Weights of a small transformer language model: LayerNorm before each block, a variant of SOAP for these matrices.
Each number is 500 + 50 x the weight over the matrix's rms, rounded and kept within 0 to 999. Layers, rows and columns count from 0. Numbers have three digits each.

# layer 8 MLP down (transposed), 768x192, rms 0.0511, rows 719-767, columns 0-63
489473523449527497393462518520454564462557581501473454475492500466480546506565448483503465508454374414507531378612523560524436500516421390509493552523553581493511478533491523464489606508464509
584430502427594501532525512515501510511531429579469405401520460513342529527530532585496464444411464474500481526600388534409464519550550477487527526527476535498441466511568526486490529447514524
553517476527461573495558570524540516468516498550474512557478521480475412470566505557522398447538484548526455418518437547478461534422526627435541504487485541462449506508546442501496513563508504
457522459543361518478559557496553356486477599496478436524573437482531475525463454400467521546499455471524511460443564541458528446543495474463502440566611567515489464478564523441490511572510460
487527471535428574516548498522548447403561566517498517410516517492515458446409426547480483513494489588511507422477556502423471506514550528529469489486428531586551481486505492446475539443506537
428483543471451525399472547409560517500578502414504579395559514449567399584503420551510480452592575435476582460558483567507507497449514488527443484568439499557469515556408433460559401559484584
493538624489484521553413483480518529378505539479499452412438499528497479499511545388590566539548470470448538484505502498480642585513530515480405461445455509501618474509571523363477427508448628
458586517474531478541495576455469461507510530413516480493498504539465443415530507558512471572487460510578490561638520513501456449519491498525585563484406475498529626512528490464533508498595511
467457509482510527481478514550446517448472513463476399462627503570529606386435454458530480573490535377468394550437485567487492463584439509537526438487494492487405505517436496511587464413598494
511520474591456547492498521519465474491584540438497417583460499484567431572491537501491493542501519579541506477421484519507461532534514500521412417546446530474554468547583569500427469545531465
558425509626526496579466471497528583562392570505541541481582549629572527488434527451532451575499526524510532497469475421525417480448590431384531455383409541543445517469598476497553463477477546
457451522514590533520424501512592516554463494541489540523530513472472517492504533593453471561537582568484377460528503504562427510525543634546513432534587588461577517531364518590541460552509507
492446510522560428507564498513492511467503558542453421528476553479526562419545559510552542526452497505482492470494511529456511561474508504451507540507507460546496455543444610581410579534524522
517458511445472457430455517487499512429588418532533569536477504578424480493473534486486539486438476464529465485458486440488481542374541527421513418520499481523549434526406510512428425505488489
507497506438558483423463517476499458463517442440518500426498531547482412455551593534517530454478377511491522494498445482448515543476500423511414494402493409406440485489508524429478484521546589
482587426531521534460515482474484596517441445464586525490432464456479449476505481438566539483548458523413449520581483554482528625463442508499507512427467537451518485500629511458522511585537483
503444524434461415479534538453513478457527450373552468416463498452555508444499572490474387435519535487486532496487563523483533574492511476562497453363409494542548501498543573571514520555453564
504506410558463389479490491483540505495496481539554483501563476405500521459506618498465463406429428389553429505544564529465448504504414507490612556535446495440488457584484548471485481412512557
512504412556447469606445424432509420522468456558542481563471446576454491538462506523500516434497435611498525511493500438518517492528430512429435477485515463546549576473533430516554568507468533
408553466390456485528535555492507487602492614542444383494472491530469565428407466614514463534475533561444503498501590550523491475482455530426444552477423555464507476503529575470449474509526459
464474397516564483533431478515520519475515455444451518515558475588396457494439526472504510463521484485464401527534438407469486489492517496540508510539470545488510546545480498511520549413494452
458483467468537595374481537469499458584516544490526528528524484424547493436463525430577594546529428458456510515532467472544492494566454540471508549461459524386503487523561554488512432547488458
437518547475495513529490595476479483492413508453411547578513631460568502525594547601475611519430536411431483567458519529444470581475615556519519557481486470466423456547478555433491525491495423
521442466498504420456501521475501547530613538540439506473494412607504400509585540467460627467568476507617468470507482494458518442506568502524427398500517418511494473479501390444482420538469607
481534519442429537492452544504496538566566503505536454488466509493487533446427566486447424480539497464418482547487547428476482517435488529472450471430519483538554411564506531405478486552503457
466515486423578462527516405542404491501508565391479472481495492508449437487523519411440540589538509571415482421518529535474466505430457455445581509572528500443571472580551389538505485480453492
473504506582472427565498463583613505484516538549481613477501477513426602547448536496520567423491541471544388485460475587532447509534469573435501545465507517507449589410575543442505607507576481
490533448495546450540480465429428523553515429451585512573449550407455492520523502547507565507562431519523487498546439544523497499570569589605518474461507454493457636525539527544498551499456560
509473530543530484491519503503527531475486533485505450483455560507466536438555500548450447540518521468529544531542452540485420517502490555451508512513464489447473486430545460460487477500509456
417434519510411484502597516529528447397547419504501558451479481564449483595469424428453520557469542535507497458525472529560473507492455576385415584548553558493598461495563432503510467626400425
407514440527513557398486514529457468554603525443526449607555533529500532472451506696452467532476535492500484494464457451416452550477559496469442477464489477449532458522521516482467442615508527
525457480487492417522435467442500562539534486548465465586515537495486484584372474436432442455482373473563515449468524492613453519477523504427449513514481467528494524575475554486569547527526517
461444523433512528438457646516510408451391511497417525508495486450431543475454444588539497502509534467471489541510501510477460526380523522462660496609525502493547462507478466479578572457551529
553421626560492477496484507479532451532514458512574550471571414506546512515439512483473487446459527467633519487506437490481443533541442498473480534465477600500487508549546470517517539530513582
535501456480521447513587553533486425408533416491515524446525460465464482498370529533481491434505514493557431482523524567561549476394468545583441445464535509472478496455477419550570499452463381
527508544465462410580442480454423556577488501456470570551489491464583476489499520523561526520360474451483464490505546463406433495543482484527476565512573523503554551496589452506507493414530532
502514470440501458485451456572450510495453456479550543584485507539466498364450458449504529563463522460541433538484477412491464428456533537384486453359515447543509485415370516554469533541514515
385588500494380570421597480444424541516524489577497527514469442560486518552479471448580493463515460459581587504430498406525458518572510560427611434448424484539496399465524405489477554454460472
471549565485526525447521443465570536461447434536437472502576507563486490600510525531451482458444506543411541467497551472519534524467489453431527461475469497491518472570437488499443520443409541
521584541491541558484509607537527581489520490441585560589574443552418551560509515527433454481532556466460490532530414440606464630477599421477510586515446498472548426555512487604513477496525566
446512571486449453604452493441523587564532448528495502469501525595502445588465502514485496525497533499513453468473486463625553519595509530465438367442460494650522425503525533485502538526465484
435436502516560503477427504451493595487503468466548483580519500524436482449474502429501468487489524538499542481423511503500497457566455515491412488450499481500516551521481433438527457411492593
526589516600489447530515468466476552442448476530498411557549460456573492480470443472443499468517493539449516648537614401515547573451635452537486451522551476495495526564514502400471576489590592
520456440497451478524542578513545489475485452470475543493501487556456534361460522493516423522420576482448460481463475496520468452516499500574465566460483474413463560407527497384454463538470526
411506484461519526453369531468560544514547539481427550517430502608430545612521534467578618523481520459621394510557605457503470451528481599510483476475543472511498539563503570518487496571458536
552527483495564483468399422395507566491505516589527429439511538447531475412550485411526457532608407536551398589440549448504563543484492404448576451405514529485526519501527491517528475504561489
513531539438484530503495501545613526441491500505601498460527521502475414446516666486500542513493517467469545535444545491468475582512493526447463579561522537586443499540483419436527539502448510
499461507547570489549510476530478586528437489490453502452565449447528392386420577493469478528470546470541512529532525516526549490476419420497469620401447560515489529481525486517581520509490554
578527437498572475490537399471567438493502441476459482571541472562422508449457422591536392482494534522509485509504496558544478451571500454554598508526631515476463491493491586561504378469542506
# layer 8 MLP up, 768x192, rms 0.051, rows 720-767, columns 0-63
496467491451594440522535502482511503590417536511716505572491543469471531513584513470481483487519486568537508487591511490449407528595569453503451580422471458518530455526528486447524644523521476
523496509503431461558496446552491508518417511481482533496494463535633654358580468670458561448563512458551412490537502456434435511461533474457480535529464594424478499507450507442434522469429497
425447404440543477518363462462493554491483452579461419531471529473595443425571479544494495511514462563531500562574542454590470539506529423555530493495555396469501553505425565504577457585476474
531489512545509464400475522440429463490595523481470578481514530502464509593526584382603606547541501541470450581445432532530506518477371525568492533378433433455545523481462501441494473483512418
547526507567479458490524461491458570416472521420480480500436566459677513519572494419507419544596443405422503435458535394493539457454615507526502539513542548446489455567453504496463622455541496
558491385504538406511577461527469488645471498490604435478490384453546563521561444506397463517501521521538411484470464590546487488461542464499509473541505424541575442489501512545506551410537464
567465521548413498497493464423591425466464496543575559591446525451481521492532409578487430536542465506531453437513588561431496445492483447508549508516451571488510525484584424479567543463419522
473497618413434504458501498490500619528491543472504430526492427536586420566506473514458520488638486501506516495466531514583481502511527505528524482540473488442434589445539367509557471465473548
412492529510524551475524500434511496535521446606591394478502500510502512548526510480529463553607448449427406571506491493404548508500515494490458499523534510509503558474473479534504520560455502
450491555531379465554564542458518522549479486479505477503570449567535585405545506495515412527648520548508547513441379451571526537536607418516526384512502527557509517533513446508580485473608470
572473509491547598476486478485493421530540492474443512459479556472563520486548477465463497455498529566516509477597549473478544543479462548501541627497430459431515534562470518572604480548600620
479547541468480574489411593554570563421451474518450502452455435394551522530546538413463607450524574463440512528566525511574449486423519503499488447426519512483449566504577583421519493327438471
485528476557514470440535516535498475492508531529485543470506491556498511464501558535517450577468590504510477467485518494459606480507603530438535462535467506478537455575498488549392472509535479
525492434452522438420507550502533476398554450418495522481452481524515548466527433556452409545511464454506437430483459515485482499556567463499548495422453485494532487424562442522430493490498593
534470510473484574548483519531512498587418469456454472502490530453509478554420484499516583569498420533499443488539523475447527549450427517465392501517411534460489481483531488514515458551547495
464491567451566408554441473414516466416440562515536443539482479461541547458495483498557410413550478492526544598545529441439495514519516481498522509489432502429510504496503595437507511409544567
533553560505510504469538504508470514474501496518490426396553585482501527447512447528474511505484383444494447462569493535485537548441469472551496446528533470478609584501549518408505476477528453
476515480463586515474485445484582480564438461504481485526483507441503489524485485557513484531585525485457466537512563553414505480458543525583496453490499448544532451488554515540468476525518577
560448524558488507514388480502497543471506482473533545446562464393517577502490561461492494499588500382437447531525473479529470542525543477490517483491556434483394575484545521516567510548432464
508524594461456513478531547541546466542507497452495569445492588518584555527459535463475583487558463547488540467553459564541468496558455550500466524517537516487474489512512486493571539520557442
509539589528500580614592541554486516526460529468455461425471518486565550532512425595554561552458539498592492511540466522484434502470507485491502558571572468585558479513488529603560404452422435
547542520528546480519475445493546479464494495507518531479495547518494509480520496561472502541511555433514554572505512482452505494414551525446440447552419592521491509523473564456487490528491469
479488412472514463500509525424495488545461513500467403504563477579490506421504519522494566380536581453553581521543418361411532471511480519519477518559440539572447584511523453421487416616610448
464547627568514451592508498458587455397470567486514474523607546558488517518460485491602559498508464611504534533622564512561508531554451485562496458570498570475443504432611482490477460531508542
527472548581498543551552394477489505524566465588485531467533451404496545480505496474479513431436489409585509503572439390495445535479403486490480485390473424484553496481529481478456555454526468
417453509533527433476550490419481522407456427506445531481524456462505408511509501468363508585466443407465528497464461507458417587465545504506530503423475591457576590426458602573566515570560591
418477582419437537521426573525513485470525491466545442553532523392486556530599565515479499457455436504563463524522442519567472512455497518467586587476452474560420486527422484426419579453496519
530427526412459511612490461391568550509525461588418492534406493502567501463536518426572511522587487500459523452468472480524562478450511497468463522504433543498508421559544529483546545489529503
440517599579493502557503454504472514404416601549418410543491527535541518442577531564453513450579516546572482390468463496485454551505620489461477495484567545559479540484418528523447544522549445
473578552593462483498469561495464448453475535481393504513536551563525550463512509607489536504372499564477452492420426504577487551546435509499561533524447508464490493529538574601518536508502512
486516516494502479507566566506486492532457512410501453453435519480544592479472460494513521532536481580460429427496423508503398558468458448565540416556485569433563550477429520549520412509422488
449541485467405424580424492559420510497522473532485456470552506626497516499622495470542571498472481454472539521437409497583504535516527459519508391554468500494501595501496514504446544495507491
517496414572554521593587470606426420445437454484521472468507505478424416425499515535541571507472489490375478550549538515514538515519557433508407499620436536541629498487530527485529456627453552
529529555456493519508444468498415519481387588448556564474508528408569506468514411576562521546549493445386551457548531476453476502559442491430508554371541514490504477599516521509497515485552599
523510373527523511452573543523525499537479410521510498465506445479545514434467444553494412424496560535583530466450440566526516489458471579486494443612487470455551472443512507473441602556473512
551430518481460482447496452468388440460465533576539482522527456499507416434532441464501564541554545513475495507606535484454480495483550484518547481560435512543605513446484486594449561545467532
439388516517444453563550480599454442582455571476696496528496525394525469415483515494504544453530519538485507503479443456573521527622526546467442441499490387458547369514482421475506533524542464
432452489436510630480461502473486457503598465378518512446501433543604516450499510511505559471497570519528516522489496524461386556463491476535396554482436497451498516456521524585516500558469512
512570534500481487513509506439534461521429520485475447509645370490490485486447548505494430484559452559479544499499527418501483525552546371418527425506465448412486515507594494522386555474582426
518401546446545468538585472477418560403463551588493352572495517480520525457541554411549499372485503439545564464651501430536478365449511543521419507549499522446469495595448425424498483559541439
499462512473451464579437462461500562554441519390516439520475569445504447393532476483444505549456632528505541533486480505461436536563579460518635460591504671330592451505537544396421524450444528
514565539530525561602509497475446441550559518440554445504490441489555505445448528509525450488469467483520502490471509553505499534564535389511492575505488567481513453504574603457507499607588528
480414476458486522487537517447577546499489469451510455435432550625546543464522592460468509478508500428461561546453505584561405525545555547520534557540569438499489526431521468444476487558506575
620553431550444407428424476517516572495451409549414567469438512464553479502509474466462497536551512563515458469394479562510451456480467512480503507538419515479482491483460517477543505525631556
511429494503503520555492468452440492449493538644431388460507494583522487448496528505565487553551430427502582551574538527522409504448501512528556495453490454566484437458531418509375504584493466
570503536525434470555493485486528544504511550559628479495506497511439540479593521574444408505468502468494473534468440471420574407479430455424527531524501623481569437471498594471464485496465436
512585564436558540477492524463611491449509595521470491524529524500390487491512541453471491524545495555419435582575455574475399448514482564420509532465488494524504506518529510485511463518521548
494517505559528437491523507444421447516466563438543465573582493493506486454502539485521608514604560521463506493508481573535556538480478417428577456474541459469531562514489451539460449500560550